Each number is 50 + 15 x the weight over its row's rms, rounded and kept within 0 to 99. Layers, rows and columns count from 0. The size before them is the row's rms in percent of the matrix's.

# layer 5 MLP down (transposed), 768x192, rms 0.149, rows 542-596, columns 0-63
109:85 38 46 29 27 42 29 32 41 52 47 45 70 52 57 45 46 44 66 50 40 22 45 57 75 54 67 42 24 86 52 46 60 67 53 70 85 54 54 65 49 34 38 56 35 96 63 65 41 36 29 45 37 70 34 33 36 32 44 50 67 13 57 52
115:49 57 57 14 41 40 37 41 56 35 58 71 43 39 54 65 66 29 58 38 38 53 64 65 42 49 60 49 36 31 68 49 32 23 53 36 63 69 57 31 20 32 69 46 67 70 68 55 33 49 50 55 65 66 46 45 64 40 69 31 63 39 57 63
103:55 63 27 32 63 65 40 64 36 40 36 75 50 63 69 25 45 38 33 31 37 44 46 63 44 52 70 53 38 41 32 71 57 65 49 57 67 68 60 38 59 34 71 39 61 72 53 48 18 40 79 40 43 92 64 64 00 46 63 35 54 44 46 41
121:45 40 39 41 53 59 34 48 53 62 14 70 80 69 39 32 54 38 71 55 43 60 41 54 76 40 45 51 56 63 38 55 09 53 51 40 60 47 45 66 40 67 21 48 52 46 75 48 25 49 81 44 59 78 49 28 67 24 63 76 34 50 49 69
099:60 53 51 56 54 36 66 54 38 52 53 76 53 35 59 47 70 47 52 28 40 47 25 65 30 66 42 53 31 41 25 46 35 33 56 25 57 56 46 62 49 41 26 38 52 16 40 60 63 50 37 68 33 64 74 26 50 52 43 46 46 35 56 76
099:47 21 60 49 39 47 43 41 34 63 44 43 63 60 21 49 46 41 43 73 49 34 46 31 55 64 33 58 60 64 55 48 48 42 39 29 44 44 35 38 48 70 70 55 37 59 38 63 78 47 83 29 63 40 32 74 77 48 75 48 44 34 47 45
112:24 45 46 28 52 40 55 49 52 66 38 56 73 47 51 56 22 54 78 62 00 43 36 42 59 57 36 38 58 43 52 47 46 44 56 54 43 46 25 49 40 52 50 45 55 68 42 34 60 37 41 61 66 50 53 58 70 47 34 53 58 40 43 69
063:71 45 57 64 79 51 63 61 53 56 61 40 79 35 52 31 38 33 44 58 36 52 48 58 40 39 67 60 36 44 71 65 53 33 26 47 64 55 40 38 40 27 60 50 53 52 51 50 49 43 46 40 56 36 54 74 37 64 63 76 61 30 62 52
086:59 24 60 79 62 35 52 51 91 65 62 53 75 70 40 52 43 34 79 71 65 51 75 59 38 31 31 22 41 42 67 66 51 57 63 68 44 78 24 53 44 42 57 55 54 57 78 33 65 64 55 47 49 64 52 62 46 32 68 15 67 41 62 51
118:45 10 78 45 38 79 53 52 71 55 25 38 38 13 43 90 47 61 33 45 42 33 59 31 38 42 29 72 43 57 63 71 59 31 62 52 45 37 51 60 51 27 59 77 37 37 40 53 68 53 31 45 54 62 59 52 58 50 39 66 49 30 42 49
105:26 47 29 50 28 55 55 37 45 38 15 54 57 70 42 55 54 52 77 51 40 58 37 71 36 44 35 53 74 68 31 56 58 57 55 76 38 51 42 38 50 28 46 79 50 52 31 57 83 52 41 61 31 58 79 53 45 54 49 78 43 64 64 08
099:44 17 72 69 45 63 50 60 65 48 55 59 58 40 54 67 65 43 36 55 71 51 48 60 52 20 63 34 41 58 51 75 53 48 66 58 78 71 81 54 21 42 08 38 58 59 67 63 25 53 26 59 63 62 43 71 33 50 49 75 06 41 53 23
098:40 33 27 70 32 41 23 40 19 43 54 43 34 49 68 78 43 74 62 44 50 68 56 32 23 48 40 55 51 43 44 68 38 45 40 65 33 64 46 49 34 60 34 49 19 38 47 66 53 46 43 80 35 30 62 68 44 54 50 71 27 84 24 43
100:41 51 44 80 55 33 11 50 79 55 20 62 43 49 65 37 39 40 46 48 55 40 69 40 58 54 22 70 39 56 58 37 50 53 39 55 30 48 52 19 70 80 37 54 57 51 68 70 41 44 31 53 55 57 41 58 57 23 25 40 63 11 43 73
095:62 63 65 42 61 51 29 44 61 70 42 64 70 49 65 44 30 69 58 54 53 51 53 70 75 53 52 65 58 45 65 33 62 66 40 64 44 45 44 74 44 70 43 21 54 42 64 65 38 46 74 43 43 23 40 44 24 82 64 37 21 88 21 65
097:39 50 56 57 79 51 56 63 52 54 77 53 80 41 34 17 32 55 42 52 64 44 82 56 46 39 49 59 49 33 38 61 49 35 57 65 61 53 70 29 68 55 14 45 78 42 54 57 50 23 68 34 57 26 23 65 27 33 57 62 43 24 47 46
104:50 39 51 75 28 82 46 58 55 44 56 53 43 42 66 53 77 34 59 29 42 72 59 42 45 49 41 45 67 45 60 60 52 53 21 81 46 57 53 42 62 53 33 66 23 65 47 62 50 40 44 71 72 33 69 70 37 65 52 64 50 35 69 65
108:77 73 40 48 59 56 76 66 41 70 56 59 38 29 61 63 48 50 33 47 71 45 35 41 53 74 28 59 47 43 14 78 48 51 55 61 59 66 63 43 47 31 42 54 34 43 31 40 35 50 55 70 38 54 66 49 63 73 34 47 41 34 50 53
099:45 51 57 48 35 34 41 17 31 76 62 48 47 43 51 43 36 67 68 60 17 54 34 43 29 34 59 42 39 64 40 70 42 58 75 24 63 61 68 34 56 64 42 68 08 57 52 31 66 64 45 60 54 38 38 37 57 41 35 43 67 69 30 36
103:45 70 37 30 55 45 55 38 69 63 55 61 48 65 61 35 53 70 66 41 47 41 48 45 56 49 53 69 72 20 30 48 50 52 78 46 61 56 51 67 34 25 32 40 77 71 57 72 48 20 54 63 22 45 52 33 83 56 51 69 78 56 47 50
105:50 76 35 54 53 34 46 49 68 73 38 35 45 58 63 49 70 34 64 54 27 61 75 56 57 45 35 43 52 64 35 50 34 73 47 59 54 44 64 69 57 43 31 49 21 58 66 38 73 65 40 63 58 36 66 49 47 26 63 50 29 66 32 70
099:40 55 56 40 54 67 38 82 52 59 32 42 55 45 62 42 94 45 17 65 38 32 40 62 72 63 43 55 91 55 32 83 44 40 35 60 54 53 63 41 61 80 29 19 41 35 53 36 35 75 37 56 39 52 54 48 57 43 44 23 50 45 50 50
100:60 49 45 18 28 50 56 33 37 28 48 78 43 65 41 66 72 44 61 47 40 56 60 43 53 27 44 54 30 38 59 67 69 41 52 41 37 51 39 56 43 22 50 30 44 41 66 38 52 39 92 58 52 43 46 52 29 50 40 61 56 48 42 64
109:53 33 57 38 36 77 59 11 47 45 58 70 38 51 82 43 41 37 35 51 46 57 31 22 64 58 78 66 39 72 38 33 53 43 47 59 36 55 44 30 44 52 39 46 33 57 55 79 66 56 57 61 53 38 50 47 49 51 14 63 63 45 54 87
099:58 59 46 38 73 48 39 40 51 50 65 36 41 45 32 53 64 57 61 52 58 49 59 56 45 25 41 52 39 41 39 30 77 76 60 53 57 64 18 60 63 38 64 70 19 68 55 62 55 62 33 49 45 51 63 34 50 68 51 56 28 37 29 33
107:37 51 31 58 57 27 71 32 49 32 31 45 70 54 53 33 87 45 52 43 78 52 68 60 37 68 57 53 48 57 50 44 37 58 59 20 48 68 47 65 25 32 59 76 57 84 36 48 47 43 25 35 52 59 63 52 43 22 53 60 43 66 53 66
079:66 50 58 77 79 16 46 49 44 39 45 31 47 56 48 26 12 50 48 36 27 49 34 46 50 51 37 76 29 39 74 44 49 20 46 52 45 37 42 50 56 39 62 75 45 34 55 07 37 23 74 41 64 57 15 61 80 41 49 37 49 51 20 54
118:56 73 65 52 46 53 59 88 59 40 53 85 43 54 59 51 56 52 17 48 09 42 57 46 38 35 71 54 43 40 37 48 68 31 55 27 62 33 46 37 26 56 61 50 51 52 52 80 22 55 47 38 36 54 29 56 33 54 23 58 61 74 30 49
105:40 56 57 56 46 57 55 39 24 62 60 64 48 41 38 69 67 24 75 76 27 44 43 63 34 53 37 40 25 55 27 24 56 58 59 18 66 50 51 78 59 26 58 51 12 54 60 40 32 70 54 57 21 47 55 41 52 47 33 86 45 43 71 22
101:25 46 55 60 51 48 54 63 57 58 49 39 32 36 47 58 47 46 57 54 62 54 68 18 48 52 57 49 61 23 38 49 48 58 56 61 39 39 24 45 41 99 65 55 31 68 36 49 50 38 40 28 33 59 39 25 59 41 37 83 36 29 47 60
071:51 61 46 54 58 46 47 82 54 63 40 55 49 50 74 20 47 61 61 33 44 37 33 76 49 57 61 52 39 39 34 53 42 77 30 45 53 47 22 51 59 47 42 45 49 72 50 46 30 39 47 20 71 41 57 53 57 58 85 39 31 46 47 45
117:52 69 34 51 42 41 70 58 42 44 55 39 51 44 48 23 45 40 63 64 38 49 71 46 36 50 39 68 54 44 36 53 46 35 87 49 72 16 68 54 40 51 29 32 45 37 54 41 75 47 52 32 56 68 47 37 73 56 43 51 25 45 14 64
080:62 56 49 74 67 61 67 49 53 29 54 28 34 43 39 12 76 50 45 57 50 49 39 72 78 49 13 75 43 21 37 57 54 41 24 48 52 29 40 49 74 67 62 50 62 55 41 45 31 53 56 34 54 17 37 42 47 44 70 50 33 69 43 40
103:55 59 67 57 38 65 11 70 39 48 48 79 48 45 82 61 37 68 43 53 27 70 57 47 71 46 43 46 63 51 40 63 51 66 23 61 44 62 24 36 42 46 52 44 54 64 60 37 64 65 55 51 69 64 48 45 59 48 31 50 69 52 36 53
099:54 89 51 35 48 54 48 67 68 65 28 54 55 64 45 66 34 44 69 62 48 45 63 40 33 54 45 72 41 63 49 71 66 48 30 51 48 28 61 66 40 41 35 43 54 33 38 66 49 49 34 51 56 37 41 33 63 52 40 51 50 42 67 56
114:50 31 64 11 43 59 60 42 39 47 35 98 28 54 50 51 72 15 63 64 46 61 45 62 25 64 31 36 60 63 60 50 51 32 44 35 76 55 20 51 63 55 65 46 64 40 69 42 34 50 35 64 37 65 79 69 66 49 66 43 58 51 54 62
099:40 30 45 32 40 73 26 19 41 55 47 55 58 12 30 55 45 58 35 49 48 48 42 51 53 51 50 55 57 64 37 29 62 46 62 75 57 37 59 51 59 51 64 57 74 34 75 18 46 56 65 19 76 74 59 57 59 61 42 19 53 52 55 47
087:55 59 53 53 72 46 61 84 34 31 66 52 46 70 83 27 60 66 17 27 66 21 36 76 73 43 24 70 58 56 40 38 48 61 31 37 53 53 44 47 53 26 48 24 70 68 51 60 57 55 67 65 57 32 54 68 50 51 65 51 40 71 28 47
107:55 37 44 34 89 57 39 41 56 91 65 28 40 40 48 75 50 53 31 66 27 59 35 38 40 80 56 57 54 66 38 76 57 58 37 33 47 43 74 44 83 55 31 67 79 44 54 46 68 81 42 50 50 45 40 32 41 66 54 67 57 38 56 51
102:32 07 67 50 34 37 45 55 48 24 52 68 67 44 48 43 51 40 62 55 44 56 68 57 67 22 68 40 49 44 50 42 48 62 64 43 79 60 67 63 44 53 53 61 38 58 20 62 47 70 51 65 52 61 42 69 56 74 81 81 36 57 47 52
096:47 42 54 70 37 34 50 63 55 53 62 69 73 36 42 75 73 31 51 35 63 63 49 56 36 56 44 33 42 65 63 21 56 51 54 29 29 63 52 50 54 43 49 37 81 65 41 47 52 76 23 34 54 25 59 48 42 48 41 55 19 46 55 55
085:49 35 36 35 28 62 45 37 44 26 46 55 44 56 39 54 49 56 52 23 33 32 46 58 71 27 68 70 56 66 43 83 73 33 43 69 35 62 34 37 54 53 55 64 30 48 70 54 37 60 70 73 36 42 81 41 69 22 64 46 21 44 27 57
083:63 49 70 37 30 31 55 72 55 24 48 53 70 61 61 34 60 52 50 35 45 46 70 61 21 36 44 72 34 38 72 69 51 50 44 62 40 55 33 55 41 83 65 74 52 40 78 45 29 42 74 56 58 60 55 42 30 32 56 66 69 59 59 26
099:37 54 51 24 57 63 15 31 62 72 69 76 39 54 25 59 17 59 44 98 62 57 65 62 44 73 58 52 60 37 60 36 30 55 36 27 58 37 34 38 24 43 67 51 38 43 61 59 48 48 51 49 17 48 37 43 38 52 53 39 58 72 39 59
105:28 45 67 56 33 57 52 44 23 38 30 29 35 34 22 48 85 61 66 36 80 62 49 31 33 47 52 75 18 54 88 39 56 49 53 28 34 19 44 30 82 60 41 37 33 54 52 60 33 51 43 47 34 59 69 63 54 38 62 52 54 57 63 65
096:52 35 40 62 59 76 27 77 58 50 63 49 66 38 31 47 49 54 57 69 53 61 62 55 39 66 55 32 32 84 34 68 69 59 46 83 21 21 68 42 39 59 55 36 47 42 33 58 38 79 43 32 75 53 80 49 37 59 44 07 60 53 34 62
107:48 60 31 57 68 58 32 64 67 48 22 36 65 43 57 48 42 90 60 72 55 46 65 20 33 53 68 69 43 34 63 35 41 48 64 51 46 45 40 66 40 40 60 34 62 37 27 64 52 37 51 42 42 44 53 68 36 29 17 86 29 38 08 61
087:63 31 53 54 50 55 45 55 47 60 48 53 69 41 46 55 68 44 32 40 56 42 36 61 40 35 47 35 54 35 35 38 51 44 43 53 42 44 39 43 69 77 54 65 58 42 62 58 25 68 50 74 28 56 61 39 57 42 39 51 51 72 36 49
100:47 55 61 58 57 51 32 39 38 77 50 54 10 57 60 47 60 51 42 57 57 40 49 37 69 45 53 57 72 49 89 45 52 52 54 36 54 32 53 44 35 73 41 64 40 13 66 56 41 48 57 55 56 75 62 45 54 63 38 44 44 49 61 75
086:22 37 47 54 26 46 20 32 45 44 63 41 51 34 53 33 45 57 41 18 69 15 54 51 56 24 59 42 27 29 27 43 31 75 10 36 55 59 43 56 65 51 50 45 62 42 41 52 56 48 88 40 48 50 27 66 34 47 52 66 63 61 43 58
082:86 44 47 42 65 59 71 62 55 68 30 51 59 38 27 41 54 62 16 41 49 46 36 23 47 49 44 65 58 49 50 67 33 52 65 46 42 33 49 31 39 54 40 76 52 52 49 51 37 75 38 53 31 49 22 45 58 44 44 30 34 57 23 29
107:36 51 55 46 74 60 37 61 70 42 55 57 44 45 58 53 10 35 37 61 49 40 28 49 77 50 40 69 36 38 56 70 12 45 37 25 70 45 38 56 42 62 44 49 90 86 39 28 34 57 30 38 59 85 56 49 75 45 29 29 24 47 47 44
107:82 68 31 39 55 55 18 46 61 73 69 54 58 49 63 31 56 45 68 32 60 18 75 50 31 67 27 45 62 51 43 68 26 54 54 48 44 79 78 61 77 49 35 50 23 47 50 57 43 17 53 37 71 31 33 36 25 61 49 28 71 49 35 43
099:64 23 83 40 42 28 18 64 40 59 62 32 40 53 33 39 68 50 43 54 51 69 58 51 48 24 54 38 68 56 35 39 38 69 31 53 50 35 56 67 59 64 47 63 75 52 33 28 10 39 32 57 72 53 62 65 33 90 77 33 44 49 65 48
102:42 65 54 58 54 27 82 56 59 48 26 59 67 78 52 59 47 80 38 28 50 39 64 54 83 31 22 40 61 56 35 26 41 61 28 62 46 44 58 43 40 38 40 37 74 58 25 41 59 55 62 48 27 36 23 47 36 66 31 62 27 62 63 66
# layer 5 MLP up, 768x192, rms 0.153, rows 543-596, columns 0-63
110:49 83 59 63 55 61 42 45 26 55 86 23 56 77 42 59 45 46 46 34 70 75 28 48 29 32 31 38 49 41 27 63 46 60 42 49 61 71 57 27 61 67 26 21 58 50 45 18 64 41 57 54 64 45 55 24 40 46 36 80 72 23 34 25
099:56 30 43 49 64 40 42 54 45 46 51 53 67 40 50 72 25 29 51 57 52 46 36 41 45 28 43 68 54 45 16 36 62 62 33 66 57 34 68 43 57 52 49 35 56 49 50 10 80 82 53 54 30 74 53 62 23 67 54 53 60 83 49 24
116:62 32 23 62 49 67 71 53 38 23 53 31 60 44 52 60 36 67 44 39 31 82 52 63 43 27 24 35 30 34 16 47 49 31 87 41 64 52 70 55 44 60 45 46 51 61 62 39 44 42 70 40 46 54 54 65 72 55 49 51 58 32 48 56
099:32 58 32 28 24 45 47 44 65 43 46 12 54 65 33 51 38 67 45 51 60 48 52 68 32 44 50 54 57 61 71 57 63 48 20 61 42 40 27 07 58 21 45 78 38 20 56 53 59 44 34 54 49 51 65 44 52 74 60 62 43 40 34 53
103:67 39 35 38 54 44 40 33 54 80 73 47 69 82 47 67 79 32 68 44 71 72 53 40 64 53 39 76 51 28 35 47 68 49 59 70 33 55 09 65 65 43 26 54 47 47 57 38 38 52 52 36 26 45 54 73 51 56 46 49 52 65 32 26
119:72 70 23 62 37 23 67 84 41 56 54 47 50 60 35 31 41 44 71 44 36 42 29 51 44 40 60 51 18 62 76 45 58 45 23 35 43 40 40 72 66 77 61 54 23 57 26 53 74 67 62 51 58 36 65 51 80 52 39 46 53 33 06 43
087:29 63 37 63 44 60 38 33 44 62 72 59 41 28 61 65 63 65 74 53 69 59 32 37 55 44 45 55 57 86 78 58 61 74 64 41 44 31 57 51 52 46 48 49 71 48 40 59 74 30 49 59 45 73 38 54 50 49 43 63 36 35 55 69
095:30 47 32 35 40 77 59 44 61 63 51 55 80 48 47 62 51 55 59 49 28 63 38 20 34 56 53 64 23 65 37 30 66 22 36 41 42 44 56 42 40 60 31 35 54 61 51 42 66 49 54 47 63 28 38 67 48 41 63 67 53 47 65 34
109:68 61 24 54 32 72 60 76 53 38 47 10 42 71 23 35 44 42 55 29 71 47 49 75 45 32 61 42 36 44 61 46 40 45 61 55 64 57 62 47 50 48 73 84 52 32 43 56 62 35 36 48 49 48 54 47 40 20 54 30 52 70 40 42
104:40 47 57 59 49 45 56 38 37 34 82 55 59 61 44 65 44 46 30 63 42 59 64 22 59 37 56 38 54 39 56 54 64 41 61 74 43 51 76 53 40 40 48 19 53 51 44 39 38 25 38 62 62 88 47 30 44 59 24 52 45 63 55 30
093:28 32 55 50 40 37 45 32 47 53 53 39 22 57 61 40 55 40 78 48 38 67 43 42 11 27 08 57 63 46 26 11 67 47 47 40 38 45 36 61 47 43 73 63 64 46 60 26 58 44 57 38 49 50 50 72 35 75 39 28 47 25 37 67
100:72 56 57 45 38 57 40 44 58 46 79 63 36 40 48 40 46 43 53 42 55 47 49 58 26 66 67 63 65 58 56 47 52 45 61 46 65 69 54 60 52 41 15 64 73 27 29 22 54 56 33 63 46 54 66 37 75 56 38 66 31 56 47 43
100:47 52 54 69 47 68 36 50 48 64 58 38 46 44 28 46 50 38 27 47 68 63 41 55 52 48 25 14 36 78 35 46 53 74 61 59 72 50 35 26 32 39 60 47 40 56 46 40 46 26 07 38 73 50 67 22 14 70 35 62 45 57 65 05
095:41 47 63 51 46 48 47 27 57 58 50 38 65 55 45 47 35 69 38 45 29 39 35 33 49 21 79 46 47 74 61 43 55 50 56 36 67 36 49 60 48 52 53 52 83 77 43 77 47 47 55 43 56 31 55 49 48 65 57 50 47 62 60 48
091:49 48 52 64 12 77 28 50 40 36 49 36 58 61 43 44 35 40 56 41 41 56 57 54 52 46 32 51 39 37 25 69 50 66 57 03 42 78 70 38 33 72 44 61 56 61 51 17 57 48 57 60 48 53 37 28 63 45 53 46 55 41 60 57
093:71 64 43 26 53 66 67 35 54 70 52 33 38 38 66 59 39 52 32 47 68 46 63 64 54 36 27 41 59 58 41 46 41 70 59 58 46 58 56 41 49 85 52 58 80 71 43 46 55 64 40 64 70 65 57 36 47 61 66 54 46 23 46 48
100:47 54 55 57 39 83 43 49 44 50 23 21 64 85 46 23 75 37 57 63 23 47 31 33 19 52 85 39 76 50 50 03 60 74 50 45 57 62 59 62 51 54 39 49 52 65 68 53 55 62 49 52 40 60 48 49 22 58 79 57 71 46 21 31
094:17 38 41 49 58 46 82 48 62 67 26 54 50 50 68 55 41 34 31 46 75 50 23 61 62 43 27 56 60 71 51 62 51 57 37 64 41 56 23 79 44 56 63 50 79 76 58 51 59 36 45 25 54 30 36 77 44 57 21 38 29 32 63 44
106:58 48 42 51 33 51 68 67 81 50 58 19 30 75 21 71 54 60 62 32 48 45 47 72 45 46 25 75 54 40 30 50 36 42 56 60 58 39 65 48 64 63 78 94 36 44 57 53 51 35 32 32 39 84 79 23 53 59 55 55 74 45 37 51
101:67 74 46 59 56 66 53 47 30 28 54 58 62 25 45 58 51 68 60 42 49 55 42 31 61 58 69 37 34 46 31 47 79 43 54 38 53 56 57 44 27 69 71 39 62 53 46 52 62 64 64 44 66 41 35 57 69 49 27 45 51 45 48 35
097:31 48 45 50 61 62 57 58 68 51 74 57 36 56 52 12 31 78 77 54 47 39 53 80 71 57 70 60 59 63 43 59 44 42 62 64 55 25 46 56 50 57 70 58 22 67 43 51 72 44 57 38 47 50 37 55 42 47 26 67 43 62 64 56
102:61 70 33 81 82 52 64 65 54 46 69 42 81 70 49 40 42 52 64 55 45 71 49 46 68 38 61 55 44 51 56 62 59 42 56 33 32 43 82 31 50 46 56 45 72 46 67 39 47 47 36 57 36 59 77 17 30 26 42 46 54 60 33 63
100:64 68 41 25 35 26 65 54 65 60 29 50 71 39 30 49 75 39 66 59 25 59 22 46 63 52 41 58 32 52 55 56 73 43 42 61 56 41 59 78 66 59 25 31 61 50 62 42 38 30 45 47 51 43 20 34 29 70 80 49 47 74 46 45
102:39 43 45 53 36 49 47 66 45 79 28 52 55 49 47 68 42 35 41 59 74 39 24 72 28 73 56 35 76 46 57 28 97 60 59 40 42 54 52 33 38 59 62 58 33 47 47 77 51 50 45 32 69 41 34 43 64 64 54 43 63 32 43 55
113:53 47 18 65 36 19 76 72 34 47 42 54 71 66 48 65 62 52 33 43 63 46 44 28 29 53 40 71 41 68 67 68 34 61 54 51 50 36 61 62 24 40 43 67 83 42 48 65 56 42 49 41 27 41 51 53 61 51 42 59 38 31 57 48
090:41 44 24 54 39 43 54 57 43 33 55 23 49 55 65 45 50 40 51 28 89 48 40 17 75 54 61 38 58 50 57 40 58 21 57 42 56 79 75 54 66 41 56 32 48 31 36 74 64 52 52 59 58 39 70 46 45 32 51 43 54 31 23 49
112:41 80 44 32 44 43 69 25 32 41 50 39 42 28 40 44 31 68 44 33 45 36 22 36 33 43 49 68 57 21 66 40 50 62 36 26 65 37 39 54 73 79 58 77 54 85 61 39 25 38 71 63 50 50 44 40 52 71 56 54 66 37 42 47
101:46 52 53 42 39 28 56 44 31 63 65 34 66 57 48 49 38 47 65 84 30 46 36 35 50 40 64 63 47 29 43 61 29 59 57 43 70 42 59 35 73 44 25 28 75 28 88 76 59 47 57 46 70 43 47 31 40 65 35 38 50 52 68 35
101:50 55 41 58 62 66 36 63 47 26 51 39 63 61 66 50 57 53 24 38 41 66 53 45 40 62 55 45 45 28 47 36 28 38 50 49 29 54 71 50 36 57 28 58 77 63 53 94 33 65 67 71 68 71 59 66 25 33 39 59 53 52 22 60
091:66 67 44 29 59 51 61 40 62 68 30 59 48 50 47 50 31 62 42 62 30 64 57 49 46 65 62 28 35 52 28 66 43 44 39 67 78 53 38 57 66 47 35 41 24 38 78 49 57 33 35 66 63 58 32 46 43 30 69 36 65 56 40 54
109:42 46 36 56 43 60 38 36 59 56 61 69 31 67 43 78 66 57 52 35 55 40 35 68 34 70 67 23 45 61 48 23 55 44 49 63 32 85 28 65 58 37 59 54 56 63 21 54 20 50 60 79 53 32 51 46 37 69 64 66 57 61 84 44
089:48 45 92 74 36 58 73 65 46 51 34 52 47 70 32 41 30 45 82 33 43 30 61 55 24 60 57 59 77 58 49 61 64 59 50 11 53 66 58 50 38 57 29 40 62 00 77 43 41 46 64 46 39 38 58 43 54 44 37 42 55 30 58 62
103:32 43 30 46 53 45 50 56 66 48 29 50 68 63 24 70 53 72 40 32 47 60 42 58 74 40 22 36 57 67 52 36 58 29 51 77 59 53 75 80 34 56 71 67 50 72 43 70 34 58 67 35 43 43 53 50 22 43 43 54 52 43 42 54
116:38 41 56 49 49 48 47 61 50 16 37 46 60 69 41 40 12 37 30 44 52 71 46 52 45 22 56 55 56 36 24 71 50 71 36 45 74 42 55 50 51 47 58 53 46 64 50 54 68 29 73 38 44 42 33 54 58 39 68 59 50 61 20 61
105:43 54 65 43 32 44 57 72 51 68 47 50 74 81 37 32 80 51 73 42 46 46 59 60 20 30 87 63 23 53 43 31 39 49 46 61 51 55 72 35 76 46 65 47 61 51 43 62 62 49 69 53 63 66 31 74 50 54 52 72 53 40 63 38
104:52 62 43 33 31 39 62 50 31 61 45 36 51 76 68 52 44 27 56 35 58 46 38 62 57 61 18 47 62 34 47 58 35 36 49 37 61 51 40 28 41 63 50 49 54 40 48 68 42 27 29 74 46 48 63 53 61 52 25 50 58 52 48 38
085:57 48 43 29 55 45 61 46 44 66 81 43 47 62 30 46 26 31 61 32 56 66 49 22 39 64 73 62 58 47 56 52 27 22 52 42 34 74 62 32 47 56 97 64 58 54 55 35 73 69 36 34 49 53 53 74 68 37 42 51 55 54 53 54
103:30 53 63 57 58 46 68 82 36 41 34 36 40 77 47 39 43 66 48 62 84 75 39 41 37 63 46 55 64 45 53 63 60 51 56 42 48 47 81 50 76 70 57 28 50 52 24 45 53 02 41 50 70 37 53 50 54 55 65 68 64 63 40 37
095:50 50 35 43 59 68 77 46 65 79 42 45 48 55 33 43 41 36 45 51 48 22 48 93 45 78 49 60 64 45 48 52 47 85 42 35 56 37 47 53 47 53 50 67 44 58 52 51 61 34 54 50 62 58 74 48 37 64 16 47 75 66 65 63
093:20 50 41 40 62 52 61 35 24 29 33 38 61 78 46 49 47 45 54 58 43 38 53 72 34 50 61 37 43 49 56 37 78 62 33 46 68 66 47 32 41 65 48 49 43 25 41 34 42 51 66 62 48 81 36 15 66 32 68 37 62 59 77 46
081:35 83 70 73 46 26 57 67 60 60 62 87 61 61 49 48 63 63 29 67 56 20 30 45 60 77 38 33 64 59 38 47 68 37 40 67 42 57 39 39 38 43 56 30 70 51 35 80 68 53 10 57 53 45 39 45 50 54 61 78 52 53 70 64
090:57 54 41 50 84 38 20 44 61 52 80 37 45 61 69 60 38 86 62 65 56 74 57 07 64 56 25 81 55 46 78 66 49 28 46 69 61 33 49 45 64 65 62 79 47 53 26 66 57 29 41 48 52 49 48 57 63 47 55 72 58 36 36 48
107:59 53 64 32 56 56 57 29 38 35 45 77 78 57 26 53 74 62 24 51 51 55 52 55 74 57 45 42 80 59 31 77 45 69 59 81 72 48 40 67 47 60 71 40 66 28 53 60 50 52 45 62 65 68 37 51 52 67 36 48 38 54 33 73
107:65 00 29 70 37 39 54 23 39 37 23 53 58 42 60 66 35 31 44 79 57 59 47 42 49 58 45 48 42 28 51 55 60 47 40 24 22 51 22 63 44 36 58 49 48 46 21 40 50 55 30 76 55 66 61 22 69 57 73 44 44 54 54 54
102:27 74 26 43 48 50 42 47 30 30 67 26 64 65 52 53 29 43 76 29 44 57 49 66 49 41 54 61 54 41 20 52 41 54 73 55 50 42 23 59 43 41 34 56 69 31 46 44 53 22 39 44 41 42 68 31 56 57 40 24 49 42 64 78
108:33 56 30 42 41 37 60 50 38 62 42 52 64 55 70 22 27 58 56 35 50 37 28 53 53 41 49 49 53 65 46 72 38 62 64 61 53 47 57 34 30 51 63 25 51 65 36 29 23 59 32 30 55 25 55 44 36 38 38 59 42 42 55 80
094:65 54 44 31 54 39 44 25 34 34 63 30 71 38 48 71 52 41 63 62 55 56 25 56 45 39 44 33 33 70 26 46 71 67 54 34 66 50 54 19 48 55 40 48 61 53 50 16 52 66 63 61 66 59 66 64 52 64 44 50 47 53 65 40
104:14 60 23 38 60 60 35 52 48 59 54 27 69 54 49 48 35 43 18 50 32 51 45 42 63 52 42 60 54 58 52 35 41 42 65 60 48 62 40 23 26 40 63 56 63 69 34 43 38 67 63 39 60 41 41 74 67 61 28 26 65 66 49 30
090:70 54 37 86 36 32 69 69 24 38 38 29 46 53 56 69 40 55 55 46 17 57 69 51 34 55 32 42 41 41 47 61 10 39 78 77 57 25 40 54 54 48 55 71 53 41 62 42 57 45 49 36 39 74 58 40 50 48 69 57 64 36 28 36
084:40 40 25 37 31 38 33 37 41 32 85 54 44 40 36 65 51 45 32 44 59 56 55 63 84 36 70 76 42 28 48 48 63 81 65 74 58 33 46 69 56 43 51 57 69 76 46 42 69 93 49 53 35 56 54 38 50 60 71 55 53 37 70 33
109:67 45 26 65 62 47 86 65 57 43 42 62 25 64 20 57 41 42 14 44 41 53 49 55 40 46 54 34 22 74 51 41 55 31 14 42 38 35 56 65 43 79 48 32 34 52 46 40 64 67 41 69 53 33 44 57 56 62 66 65 59 56 57 46
102:42 48 57 62 35 49 56 64 37 53 44 44 38 46 57 60 54 78 64 52 64 42 53 30 42 62 50 52 67 49 64 38 29 44 42 74 47 26 69 30 40 55 65 40 92 59 51 63 33 82 40 26 42 42 63 47 30 51 63 30 31 43 42 41
107:68 73 58 38 37 31 56 47 55 28 36 51 53 50 62 40 56 72 49 38 46 28 46 57 51 76 60 56 37 52 75 23 25 80 62 54 49 57 74 45 43 32 23 41 51 63 63 54 87 80 34 44 29 59 40 62 60 43 44 56 56 44 52 43
105:70 22 35 64 41 50 48 46 22 47 44 68 70 62 40 72 46 40 73 75 10 71 21 57 54 56 38 47 35 43 63 45 45 49 42 54 57 53 46 79 40 48 24 64 31 82 41 58 47 42 38 48 44 56 53 56 52 44 32 61 74 51 32 76